Each number is 50 + 12 x the weight over its row's rms, rounded and kept within 0 to 99. Layers, rows and columns count from 0. The size before them is the row's rms in percent of the matrix's.

# layer 2 MLP up, 256x64, rms 0.113, rows 182-207, columns 0-63
091:38 44 42 57 41 67 65 58 44 52 36 44 54 31 31 64 54 62 66 43 37 67 78 40 37 48 49 33 46 75 53 61 51 28 53 59 40 54 46 30 23 53 42 57 51 48 48 66 61 67 59 22 55 43 39 44 44 39 49 50 50 52 57 52
111:74 50 41 46 45 47 64 48 40 38 58 50 38 41 52 66 47 34 45 22 36 49 73 41 64 68 42 38 42 57 45 43 57 41 53 27 45 74 52 41 58 59 60 41 41 43 38 53 44 70 66 41 36 68 50 47 41 67 40 38 75 54 59 38
121:66 61 55 51 59 67 70 49 46 47 48 59 36 80 52 48 48 35 39 69 40 46 50 58 55 60 68 48 39 59 34 37 45 52 50 59 50 18 51 51 73 58 43 54 36 60 47 50 55 51 44 25 60 38 49 31 58 83 43 40 59 45 52 53
085:54 47 76 69 26 37 59 51 36 43 38 57 41 58 65 57 33 44 60 44 34 50 55 38 23 44 46 48 73 48 45 54 51 67 53 41 46 56 54 39 29 53 62 68 42 61 55 67 73 57 59 41 49 47 60 46 44 64 54 61 29 44 41 30
122:46 85 51 58 41 47 58 69 55 59 34 54 35 38 55 34 51 57 47 56 46 53 49 33 53 70 49 56 36 35 44 49 56 42 48 87 65 53 60 65 45 55 64 58 47 45 61 31 62 59 59 29 57 46 65 37 49 65 41 70 47 53 35 58
142:75 40 52 67 38 44 31 53 46 47 42 38 46 39 53 53 30 39 42 56 45 56 33 65 65 60 70 41 65 46 34 59 68 62 53 40 71 38 46 55 62 42 38 45 45 72 47 36 57 75 48 43 55 26 61 48 57 43 40 57 40 52 71 63
101:41 48 45 42 37 35 48 55 53 59 36 47 60 32 44 38 63 60 55 49 54 53 64 48 46 37 59 23 49 36 55 48 54 32 59 57 31 82 60 51 70 37 50 46 34 38 42 65 55 30 44 48 40 64 53 54 77 30 41 46 50 74 48 63
090:52 56 37 56 48 32 46 66 34 54 26 74 69 45 54 38 38 58 43 65 52 69 59 58 40 70 48 52 51 32 76 51 47 47 53 45 42 58 59 50 56 44 50 43 51 28 57 39 63 45 22 66 60 65 42 33 52 61 64 46 44 55 30 61
091:82 51 72 41 51 51 46 52 49 35 43 56 60 62 50 55 57 39 16 48 74 29 38 50 54 55 44 43 50 56 48 55 45 65 58 52 55 37 75 41 48 33 49 36 44 41 43 48 63 49 59 41 52 27 70 49 43 58 60 56 57 43 38 77
070:44 29 67 70 42 47 65 43 51 43 52 51 51 58 42 55 59 40 33 30 37 33 53 44 56 63 43 62 45 71 60 61 33 48 49 61 46 25 35 40 32 57 44 57 61 64 29 64 45 54 67 26 40 46 56 36 66 30 58 53 49 33 50 52
056:57 59 42 53 65 46 65 64 42 53 46 30 37 62 60 62 66 50 63 62 48 61 30 67 34 49 70 42 36 57 48 42 62 37 60 45 78 57 41 49 57 59 54 48 46 46 29 51 64 43 62 75 40 70 56 68 33 52 48 48 68 35 65 53
101:63 33 39 50 40 54 54 40 42 61 50 34 50 50 51 69 56 45 61 34 40 48 41 55 64 39 42 21 53 88 52 42 42 40 52 48 48 57 45 34 64 44 44 50 42 62 34 66 59 72 54 37 48 43 56 72 33 49 61 41 52 80 50 43
145:58 53 31 38 67 70 70 67 51 54 69 65 56 48 53 39 52 53 40 66 61 39 39 52 52 39 55 53 35 60 45 68 30 60 50 49 36 35 67 39 32 58 39 59 49 44 76 39 35 59 54 45 43 63 59 33 41 75 47 63 49 39 35 55
132:61 55 49 34 37 43 56 58 51 34 40 58 54 31 50 55 42 50 51 61 69 53 52 44 29 67 47 47 36 33 36 23 54 47 48 46 31 41 61 54 49 58 69 72 54 57 39 76 64 63 70 74 58 65 71 40 42 45 43 55 42 58 52 48
064:36 70 59 38 63 54 49 63 60 65 43 64 66 51 58 67 43 20 62 42 58 56 41 29 36 43 38 52 40 42 47 38 62 48 40 49 69 54 56 81 62 62 49 42 55 42 47 30 69 37 44 69 55 41 51 38 42 67 54 63 63 53 52 56
100:49 42 20 55 50 53 43 53 45 51 46 57 58 63 69 59 43 53 42 63 51 26 54 36 55 44 36 62 39 66 68 63 42 36 34 53 37 59 67 46 41 68 45 51 37 46 37 34 42 37 42 49 39 36 59 53 16 75 69 49 54 54 47 57
067:55 43 35 61 53 56 54 66 67 61 57 53 85 45 68 67 36 34 51 44 46 42 48 47 50 24 42 59 58 67 56 56 46 41 35 30 52 56 40 62 40 53 41 50 44 35 26 44 20 57 58 26 43 40 54 35 40 55 50 59 46 43 48 50
094:59 49 43 31 66 47 42 52 64 54 52 36 65 49 52 50 48 38 61 32 45 53 25 60 33 39 46 41 19 44 45 44 53 32 44 43 59 56 44 53 68 58 60 33 39 39 60 56 63 32 46 72 53 45 55 59 39 75 21 47 60 48 66 46
095:43 56 72 59 52 74 54 60 48 56 42 55 33 56 29 48 49 56 47 45 54 39 48 39 41 74 51 31 56 24 24 48 44 58 56 56 48 74 47 58 37 50 42 57 54 41 49 71 45 55 67 57 27 50 47 46 50 29 26 58 46 45 45 72
071:38 46 41 38 53 68 36 54 45 75 35 37 63 36 29 35 60 48 47 58 42 54 48 56 37 45 69 31 43 66 31 51 47 34 58 46 45 46 27 38 51 67 39 37 46 47 49 42 80 54 63 52 40 62 56 53 56 31 53 38 63 45 71 52
115:35 79 42 72 50 30 38 54 70 54 56 47 50 49 62 35 40 39 59 50 42 48 49 51 53 54 66 54 61 36 59 40 63 45 44 38 53 42 61 41 67 46 51 62 52 54 94 35 58 38 26 47 45 45 65 41 62 55 39 55 39 58 52 61
105:35 63 57 37 51 42 57 66 56 52 65 68 64 42 50 53 29 31 44 62 54 58 41 51 49 60 52 47 64 65 59 38 38 33 45 60 60 53 63 57 59 62 29 39 75 67 33 58 61 30 71 67 48 57 66 36 28 54 48 62 42 54 43 53
086:51 69 45 40 66 47 43 56 40 54 19 38 35 47 50 59 55 29 62 61 36 60 44 43 38 53 62 35 27 73 48 60 51 25 59 51 59 43 45 41 39 31 52 70 71 47 41 71 50 64 64 45 47 66 50 55 42 71 42 47 52 46 52 47
103:45 42 17 42 61 51 51 54 60 57 42 57 55 54 23 56 59 51 75 60 37 75 51 63 49 28 64 47 49 53 53 48 32 50 52 48 58 65 41 59 67 49 51 49 44 39 57 50 64 56 20 63 65 72 41 47 45 53 34 74 45 54 55 50
089:35 55 64 61 59 40 48 54 45 39 78 25 46 55 48 51 54 53 58 63 39 44 65 51 73 46 39 40 53 66 49 44 47 52 43 49 61 70 41 41 67 48 40 44 56 63 56 43 58 39 36 49 21 65 63 72 61 37 45 59 56 32 19 49
092:66 44 58 52 54 59 61 51 41 45 81 58 45 58 42 39 40 46 20 47 57 45 81 51 65 45 26 53 38 60 32 43 45 64 59 56 50 47 60 63 53 63 73 55 34 43 63 34 36 50 47 51 53 23 59 52 62 52 58 43 55 41 37 39
# layer 2 MLP down (transposed), 256x64, rms 0.118, rows 182-206, columns 0-63
065:54 57 54 79 70 43 49 59 49 47 56 51 49 54 59 47 62 54 32 28 59 50 54 66 42 47 44 61 46 37 41 67 37 64 54 38 61 60 47 45 70 46 62 29 60 60 46 50 70 11 46 67 43 50 43 59 37 73 53 62 46 39 38 50
109:34 46 46 43 56 30 57 65 33 56 24 62 49 46 38 50 56 47 39 42 51 68 77 54 61 63 60 46 44 38 57 34 23 49 57 54 48 62 33 47 50 70 68 50 45 47 49 48 54 36 54 38 49 67 50 40 50 25 55 37 80 59 60 56
125:44 72 24 44 58 44 64 57 42 34 53 54 61 75 58 56 48 54 37 44 39 31 55 40 57 47 57 35 56 53 43 53 48 39 50 61 50 32 51 43 38 94 31 44 60 35 34 32 46 55 49 35 61 39 48 46 49 44 60 46 74 47 48 48
087:61 55 46 83 57 60 67 42 56 80 44 46 44 53 58 35 58 65 61 63 75 52 44 52 45 47 44 49 39 25 48 36 66 41 51 45 36 53 41 46 23 58 49 56 45 53 53 37 56 40 54 47 57 21 54 68 54 66 51 43 67 62 50 52
122:42 50 58 56 38 41 42 52 37 35 48 73 37 51 64 22 49 49 41 38 26 65 51 28 54 61 47 49 43 31 62 59 38 63 56 76 55 53 48 59 37 66 58 46 39 42 64 37 68 62 51 28 30 34 49 50 55 55 52 60 42 63 62 58
161:61 22 46 47 45 30 31 59 47 43 57 57 38 44 61 49 38 56 33 49 62 77 40 56 50 46 61 70 22 61 63 54 43 52 65 53 37 56 34 41 59 34 61 56 40 54 30 44 77 53 53 56 65 52 56 26 55 39 48 50 54 58 48 59
101:53 49 59 68 16 36 77 53 52 56 53 39 59 36 49 60 25 34 42 45 31 48 51 57 58 64 41 25 38 51 41 59 57 47 37 49 52 31 71 32 50 49 41 57 55 42 67 58 48 64 47 54 47 42 50 41 69 60 50 72 36 45 53 45
093:55 48 43 48 36 60 50 62 47 63 36 52 39 56 61 59 59 54 42 43 33 42 36 48 22 67 37 49 47 74 28 42 41 50 43 52 66 56 37 34 42 56 44 53 49 56 32 63 48 79 69 51 38 52 28 71 30 38 59 53 35 48 47 41
092:30 30 55 45 65 27 72 55 69 46 58 52 71 43 60 36 53 51 53 54 44 47 62 52 53 33 42 46 61 51 62 42 62 45 33 61 65 65 50 64 43 53 48 62 47 35 53 61 53 63 51 37 31 35 24 67 54 31 68 58 47 63 69 50
054:56 66 48 63 57 63 63 58 47 54 41 58 39 46 53 33 51 61 37 48 58 61 68 55 11 35 56 46 45 20 40 43 41 42 58 45 38 69 45 35 47 41 55 54 50 48 58 33 58 27 27 63 43 43 62 46 34 65 36 45 41 60 50 44
057:54 27 56 48 34 63 34 49 47 60 58 64 66 39 53 41 34 52 51 43 41 37 78 39 61 47 39 65 61 49 56 33 66 64 57 59 25 28 57 39 35 62 44 46 46 54 63 28 57 70 55 54 57 37 63 37 59 32 61 48 58 49 58 55
098:34 49 56 46 71 36 70 78 38 40 58 87 38 66 62 43 47 55 46 36 57 57 48 44 61 76 49 52 58 43 77 58 38 56 26 58 54 41 51 55 53 42 58 47 46 38 53 40 55 26 60 57 41 43 46 53 40 47 51 54 38 41 55 39
152:50 51 53 42 59 56 77 51 78 47 77 76 71 46 51 37 47 64 49 65 37 38 48 42 49 39 69 32 59 50 52 70 43 59 36 45 48 72 59 39 55 40 22 52 53 41 61 53 50 57 59 63 54 41 35 48 67 56 42 59 46 53 57 54
132:52 62 59 58 36 37 42 48 54 42 41 59 44 27 43 50 54 29 58 48 53 34 60 49 30 43 32 61 50 31 41 31 60 49 60 22 24 22 27 28 60 67 56 37 50 64 53 35 56 51 56 63 52 42 53 54 45 48 43 57 44 60 44 47
067:50 40 50 44 22 33 32 43 54 32 29 23 39 58 35 51 46 50 60 58 21 44 65 53 66 51 32 46 52 61 61 59 47 57 51 61 34 45 34 32 44 58 41 38 55 58 61 54 31 60 34 42 50 53 34 63 61 34 55 36 64 54 53 49
088:52 44 55 39 38 69 62 55 48 51 54 44 22 32 60 63 42 57 67 59 53 53 42 71 48 62 34 70 28 34 71 45 65 65 29 40 44 34 42 65 72 35 52 60 59 38 46 58 48 52 64 53 53 64 56 42 57 48 43 49 37 67 37 50
069:58 34 28 42 41 59 52 47 46 41 51 40 31 50 42 63 61 50 45 82 57 58 62 55 49 61 61 33 48 60 52 53 40 53 50 20 33 44 63 34 34 65 44 40 63 42 72 55 52 33 57 51 62 69 51 59 60 67 34 54 42 65 37 42
085:59 40 54 59 56 50 34 47 47 42 47 73 69 44 43 35 31 52 44 41 37 24 69 48 36 58 53 61 55 55 31 86 47 69 62 66 54 68 54 44 41 49 47 50 45 62 76 57 46 41 46 48 51 44 49 28 44 47 67 64 35 45 54 50
079:46 49 54 69 54 28 65 60 60 42 49 48 71 52 41 42 46 49 42 44 51 57 48 64 49 46 29 54 54 60 68 67 84 51 41 66 38 41 42 58 69 38 60 42 54 55 39 64 60 42 48 59 48 33 28 50 37 68 48 30 60 74 56 62
062:61 38 57 63 41 41 48 35 63 49 56 47 49 52 68 38 40 34 61 31 33 49 64 41 63 48 54 57 70 15 41 37 55 61 48 32 50 58 50 32 49 38 61 66 15 61 51 55 62 46 61 55 68 44 29 51 45 64 50 48 60 50 51 45
109:64 40 52 34 56 50 53 64 67 47 43 35 53 44 46 47 69 51 45 92 56 64 67 35 53 32 50 34 61 44 59 63 55 62 38 51 34 44 40 41 31 51 65 44 63 63 37 46 60 67 59 35 51 56 41 61 51 56 56 50 69 55 43 28
108:39 60 66 47 69 40 31 52 62 48 48 32 37 48 40 40 60 38 72 54 46 52 56 35 49 54 49 59 53 54 64 55 59 58 66 48 46 38 30 46 55 55 40 37 55 69 43 21 48 70 35 56 61 53 63 58 61 28 62 61 45 78 42 33
090:22 50 66 43 37 46 51 51 51 51 35 71 65 71 56 56 52 61 41 43 56 54 27 56 47 55 57 75 35 64 36 34 44 48 59 52 62 58 48 59 36 58 44 68 46 40 57 43 49 20 40 50 51 44 38 59 48 58 40 66 23 49 43 69
099:70 58 47 32 54 58 33 23 56 38 53 49 64 37 57 58 71 39 46 47 49 43 41 69 59 44 62 61 57 56 35 61 67 66 32 41 46 26 62 46 64 58 47 57 54 68 42 58 66 49 34 28 40 51 74 41 60 63 49 47 61 52 48 47
089:57 57 63 31 44 64 61 42 55 57 59 48 78 54 45 30 26 43 59 50 33 52 48 29 75 56 48 39 49 55 58 40 53 61 53 52 43 63 37 62 55 59 26 62 47 63 68 35 60 38 49 51 36 73 55 69 33 55 61 41 58 53 36 49